Each number is 50 + 10 x the weight over the matrix's rms, rounded and kept within 0 to 99. Layers, rows and columns count from 0.

# layer 3 attention query, 96x96, rms 0.146, rows 0-33, columns 0-95
47 45 41 68 61 53 42 44 47 53 31 47 38 67 37 74 43 70 54 38 50 47 49 40 53 63 54 35 26 64 63 44 57 57 42 26 59 70 57 54 50 40 50 57 40 43 51 62 41 42 65 57 66 56 50 54 33 48 45 44 47 51 38 69 55 47 32 64 73 57 58 45 45 58 51 29 63 48 29 60 40 40 63 35 58 52 58 53 41 37 45 52 24 42 76 52
59 55 44 37 43 48 55 68 50 49 55 46 55 38 30 38 59 51 49 61 66 34 46 58 40 54 34 64 63 45 56 63 53 40 52 54 48 44 57 57 47 43 53 38 53 47 53 40 59 56 51 52 35 58 45 47 55 28 35 62 57 51 63 34 52 50 55 44 43 59 48 52 55 66 36 61 54 60 58 52 55 58 44 57 42 44 44 56 48 59 40 37 48 47 40 35
63 53 43 58 56 50 40 69 66 29 59 45 44 50 44 51 52 35 61 39 55 39 42 45 50 46 58 55 56 60 56 52 41 50 68 52 61 42 53 57 60 58 45 48 46 42 40 30 49 63 48 56 46 36 47 44 55 65 46 50 47 46 64 51 64 70 49 34 41 57 31 53 44 25 36 52 21 43 52 45 71 51 53 39 46 55 71 39 53 53 57 48 34 77 36 30
57 50 33 45 58 37 48 61 50 44 55 57 49 49 47 57 64 44 45 58 84 42 39 51 36 50 45 51 62 64 46 58 62 47 46 66 62 31 52 45 46 36 37 39 49 53 52 43 58 40 43 59 32 39 40 41 52 46 40 53 54 46 46 42 46 64 51 40 32 55 33 49 37 34 44 53 41 54 56 42 67 58 57 55 43 44 59 41 54 61 29 41 20 73 52 41
50 24 45 51 53 40 44 31 62 26 55 46 34 53 44 37 46 53 55 40 61 41 45 47 30 53 49 64 56 62 61 76 52 58 50 48 70 48 48 48 54 48 64 51 44 36 50 31 44 48 46 56 41 33 45 39 47 47 30 60 41 41 55 39 55 47 47 33 42 77 42 56 54 69 48 49 51 45 46 57 55 61 63 48 60 62 71 59 53 59 44 46 29 44 53 49
44 57 51 46 58 37 54 44 52 69 55 55 47 43 57 63 48 52 45 46 41 56 55 55 57 34 57 48 49 44 55 30 45 46 44 54 20 49 46 35 43 41 60 43 57 46 49 54 60 45 50 46 40 47 61 67 58 30 41 38 49 52 58 42 61 49 44 81 44 50 36 53 52 64 55 58 51 51 57 44 50 56 47 47 49 53 45 53 57 47 48 60 60 61 56 40
37 58 64 54 50 44 49 60 45 43 31 57 44 49 59 46 39 46 60 59 49 66 45 47 62 46 51 64 48 48 54 49 53 58 74 45 51 76 41 52 42 49 45 39 38 41 49 48 39 54 45 32 42 71 73 44 59 60 73 39 41 53 51 42 44 57 51 49 62 49 53 47 53 49 57 37 51 54 36 44 48 36 51 37 58 53 37 53 43 48 61 48 58 44 53 50
51 39 50 64 64 49 43 42 49 36 54 44 50 49 38 43 59 54 44 57 54 29 46 54 32 48 47 41 46 50 47 53 57 58 42 69 59 41 39 61 59 38 40 39 44 36 64 51 56 37 58 60 55 54 42 54 50 54 36 67 65 33 60 64 57 43 60 34 26 61 45 54 32 50 48 54 65 32 63 54 66 50 56 58 48 49 52 65 52 67 48 54 56 55 35 55
53 39 47 55 67 43 54 54 61 50 71 46 54 50 27 36 52 41 35 61 71 48 73 65 50 55 40 66 42 58 60 82 43 46 42 67 69 60 51 51 53 48 54 71 52 51 28 48 62 57 53 53 42 54 34 48 37 50 58 53 42 50 47 53 46 41 46 32 52 56 33 51 47 57 48 51 51 34 33 34 47 49 63 28 44 70 73 58 56 47 32 53 31 42 65 61
43 41 48 43 45 67 56 21 44 47 58 45 57 53 40 37 37 65 60 54 41 66 40 30 32 56 39 48 57 55 41 48 59 50 51 61 61 62 55 48 59 36 22 39 29 68 51 66 48 51 62 39 54 50 58 58 55 52 52 56 78 49 49 59 59 66 69 35 61 49 43 43 56 45 57 40 63 61 56 51 47 61 56 36 61 55 61 57 54 55 35 47 45 60 42 41
39 40 64 56 35 54 70 45 52 44 56 44 56 52 40 53 39 63 42 53 57 61 64 53 44 52 53 61 47 44 46 52 63 48 61 46 60 26 41 65 49 57 25 37 52 58 52 43 53 53 48 38 60 50 59 49 63 38 52 41 43 57 60 41 48 52 59 42 48 69 53 54 53 53 45 68 46 47 16 30 65 42 46 50 43 52 49 54 34 57 35 28 53 43 50 55
29 55 49 51 74 54 43 56 46 50 50 58 68 44 45 45 57 60 38 74 52 48 58 38 54 50 54 43 47 28 32 50 29 61 64 43 39 48 51 54 40 57 54 58 46 55 36 50 56 33 45 38 69 71 40 64 38 35 50 52 50 56 71 58 58 46 61 56 55 44 33 57 47 47 50 42 46 73 62 35 61 61 65 35 44 56 54 38 54 53 43 56 61 61 51 58
65 49 44 47 48 38 40 55 44 48 52 49 46 41 62 51 67 56 54 65 50 47 49 58 48 52 60 71 64 58 49 67 61 50 51 60 54 45 45 55 71 63 45 43 55 59 60 47 59 57 42 50 47 52 58 44 42 63 43 54 53 37 69 31 58 55 53 43 37 52 55 64 51 55 35 65 40 56 54 48 58 45 49 59 63 50 58 49 57 54 49 48 43 61 41 44
63 56 53 50 50 47 62 64 56 45 42 60 66 49 47 50 48 49 49 52 44 45 62 49 46 45 53 47 47 48 52 30 45 45 49 51 48 58 52 62 31 61 62 49 56 57 50 43 49 57 44 49 51 30 61 58 56 55 50 49 52 54 48 48 58 50 49 47 55 50 44 60 56 28 57 49 51 51 49 49 57 48 41 37 47 43 63 43 42 41 54 49 57 58 38 42
46 57 57 59 53 50 51 29 58 56 42 55 53 54 62 72 42 47 65 38 45 62 52 58 58 40 56 35 62 44 50 41 38 54 54 44 41 54 45 62 53 63 51 58 48 56 56 52 52 44 56 51 55 42 33 61 55 58 59 35 43 54 44 62 44 47 45 66 50 40 56 57 49 46 58 51 49 46 52 53 37 38 45 48 51 35 56 44 42 53 53 58 54 59 62 51
61 64 60 49 33 48 46 48 56 42 37 58 56 38 70 57 52 40 71 48 21 48 56 42 58 37 59 47 61 37 48 38 47 49 54 56 37 60 58 47 36 55 36 45 54 49 69 60 46 58 30 43 55 51 48 56 50 48 57 41 54 46 63 31 61 58 52 64 57 30 59 64 52 60 54 48 49 50 47 48 44 39 32 55 47 38 41 57 54 45 53 48 71 60 41 55
44 51 54 56 53 30 39 52 45 51 58 38 49 35 34 57 45 43 55 43 48 27 52 45 55 69 50 47 46 54 62 56 54 47 56 47 40 38 49 39 54 41 48 40 42 58 34 19 56 43 38 42 66 50 49 40 33 31 46 61 43 54 53 49 46 43 45 69 57 52 62 32 45 55 33 62 29 51 45 51 53 57 61 60 48 43 32 50 48 68 54 49 41 37 50 56
49 46 60 41 26 59 38 50 73 49 38 62 50 46 67 55 45 48 48 45 40 69 39 40 39 49 51 44 44 51 45 40 54 56 48 56 41 54 40 53 56 51 57 43 48 52 22 43 41 37 50 48 54 38 43 52 57 67 59 41 54 57 47 52 49 43 35 68 43 43 52 59 53 69 45 57 44 74 43 49 42 53 50 50 42 52 47 46 55 31 35 49 55 42 65 36
46 44 35 62 49 63 51 36 51 40 58 44 45 52 52 54 54 41 29 44 77 55 45 57 40 56 44 50 58 47 41 55 43 38 37 48 67 55 32 40 70 46 62 56 44 50 53 49 49 45 62 59 32 44 42 52 52 43 48 54 48 38 48 52 47 35 59 33 49 76 38 42 56 51 59 57 52 46 64 48 42 49 45 53 61 70 40 63 43 58 56 40 48 45 61 70
50 67 54 47 56 33 46 56 36 61 62 58 38 61 47 27 49 62 49 54 50 47 54 35 38 50 55 67 38 52 54 49 53 53 52 57 45 45 53 54 43 41 47 45 43 41 49 44 43 48 40 67 61 51 49 43 66 42 31 60 57 61 48 45 34 42 49 46 51 65 38 49 59 58 40 42 49 60 46 68 39 61 63 58 58 43 74 36 40 59 52 56 48 47 54 52
30 48 50 52 35 53 52 27 62 53 37 51 63 48 55 66 54 50 54 54 37 38 29 55 63 54 39 46 59 61 50 57 49 53 58 51 56 52 45 49 50 38 47 49 50 51 50 34 52 39 53 48 51 58 49 54 38 52 59 52 56 38 54 60 54 47 50 67 44 44 41 49 48 51 49 49 46 40 60 46 44 37 53 50 36 53 30 49 53 51 52 41 47 48 46 45
38 65 55 36 30 45 45 48 41 27 51 41 53 47 49 46 61 60 42 39 52 44 39 57 40 39 60 65 65 56 53 36 41 63 57 47 50 45 51 57 76 47 62 43 62 44 46 57 65 54 61 51 47 48 54 49 65 60 35 57 43 49 61 41 51 36 47 31 32 42 35 45 74 52 46 61 60 38 65 42 37 62 49 54 43 46 62 51 25 62 50 50 51 44 39 55
51 56 58 57 34 63 47 48 63 48 30 41 62 62 57 46 42 40 57 56 27 76 64 59 51 33 50 47 34 51 33 39 50 68 62 37 45 59 48 71 53 53 53 62 50 37 58 46 46 49 65 12 57 37 34 59 65 59 58 42 66 47 59 63 46 44 43 47 43 41 45 57 47 39 56 37 44 42 56 49 50 43 45 49 53 53 52 49 39 29 54 45 47 47 44 51
52 66 66 55 66 61 53 45 59 55 49 65 57 53 63 64 37 43 60 44 54 43 51 32 50 53 60 51 60 71 46 41 62 42 45 49 37 50 56 65 57 52 71 42 59 54 52 28 53 58 53 56 65 48 57 59 69 57 55 52 59 56 55 47 63 55 41 43 57 41 40 48 47 47 72 33 65 35 59 55 49 41 39 40 58 58 48 47 48 54 42 31 53 58 62 60
51 50 52 50 50 45 48 54 30 53 47 45 54 49 66 50 54 58 54 78 42 36 47 36 36 47 51 42 44 66 45 72 31 42 69 46 38 63 56 49 58 38 24 40 32 50 64 53 59 66 37 42 56 58 41 55 54 55 56 35 28 46 56 53 64 61 52 47 48 42 36 65 58 46 57 70 47 38 54 49 57 40 39 45 52 47 53 67 46 43 55 49 54 47 48 42
40 57 48 51 66 47 55 47 29 70 49 58 53 36 35 26 44 47 54 56 41 53 41 80 57 63 45 42 47 69 56 49 62 36 37 38 45 38 41 52 73 50 55 42 70 59 36 42 45 58 43 50 46 27 44 50 46 56 33 49 36 54 47 47 51 52 66 52 41 42 47 47 52 47 55 44 62 45 44 46 76 63 39 64 50 33 74 37 54 50 56 59 38 48 51 43
60 38 53 56 48 41 56 47 36 40 46 65 39 51 42 52 59 44 40 46 55 68 48 47 40 38 51 59 47 61 56 55 48 65 33 48 51 33 46 46 65 49 67 64 49 47 62 60 40 56 46 56 62 67 44 48 46 66 54 53 46 45 43 63 48 52 59 31 45 66 55 36 65 56 37 66 47 31 51 48 62 57 52 37 51 77 50 39 58 37 49 64 63 40 53 40
48 55 40 39 45 65 51 45 58 50 46 43 66 52 52 45 65 44 35 61 56 50 52 42 44 57 45 42 54 51 50 77 39 48 44 44 51 56 43 47 61 36 50 43 53 55 54 50 51 57 37 39 39 63 50 50 46 61 53 66 61 60 47 58 45 48 57 51 43 53 48 36 30 62 28 57 59 39 61 52 64 88 46 40 58 46 43 35 59 63 45 48 14 72 51 52
37 35 70 52 55 49 53 70 38 44 51 39 43 68 58 65 45 49 53 41 52 32 51 56 49 49 44 32 48 43 39 60 60 57 44 49 44 59 33 38 51 46 54 49 52 42 40 48 55 53 57 50 55 40 50 60 57 42 42 57 38 55 46 39 51 50 44 53 66 46 59 32 58 62 57 61 27 35 27 53 50 52 32 47 46 46 35 36 46 52 42 57 43 61 55 44
55 44 51 64 64 48 39 30 51 54 60 37 53 45 70 41 41 29 49 30 67 47 44 49 48 45 34 38 25 39 38 38 54 67 41 49 59 46 41 44 39 55 46 55 48 46 37 37 46 60 28 57 46 52 47 55 64 59 63 66 49 44 45 47 59 59 53 40 36 39 60 49 70 30 59 51 42 56 64 58 56 47 64 56 44 61 41 42 57 40 47 72 52 50 52 49
55 69 50 58 27 46 46 50 29 64 62 25 30 53 58 56 58 73 41 73 35 46 55 51 55 57 61 53 54 55 58 50 30 69 54 42 50 62 37 51 53 62 34 69 56 48 45 50 38 51 46 60 53 42 61 52 49 61 43 53 47 59 30 54 49 34 50 59 53 37 52 51 52 58 53 46 66 72 54 47 56 56 58 67 57 71 51 42 39 40 36 39 51 47 42 56
48 47 37 53 54 46 53 50 58 57 60 58 54 46 57 53 36 59 42 66 61 52 39 49 36 52 60 47 75 38 42 47 55 49 51 42 53 38 49 45 49 46 44 36 45 50 47 52 51 73 63 47 60 49 35 53 64 55 60 53 42 52 38 61 41 49 35 71 51 43 49 54 44 60 56 55 54 60 37 46 43 59 47 57 53 47 64 37 40 25 69 53 43 31 57 61
47 32 49 55 58 59 34 47 53 53 55 48 45 46 48 43 65 37 48 41 55 43 49 50 48 43 53 57 35 54 51 43 75 74 59 56 62 32 57 49 50 49 62 62 41 46 55 47 45 53 52 61 50 56 61 63 31 39 52 57 47 48 59 58 59 45 57 52 55 41 44 53 51 60 41 51 44 44 37 47 50 56 37 50 56 57 40 37 72 44 39 54 43 49 57 48
45 34 53 64 52 42 38 57 54 64 49 53 47 49 43 40 46 45 52 57 57 36 51 49 41 47 46 52 40 42 31 41 66 68 54 33 77 40 45 40 60 70 55 61 51 44 66 55 48 51 56 49 60 50 61 55 42 53 54 59 46 35 49 55 61 38 36 37 67 33 55 47 56 62 67 58 48 44 52 48 40 48 38 59 57 47 40 45 49 41 49 56 48 40 63 55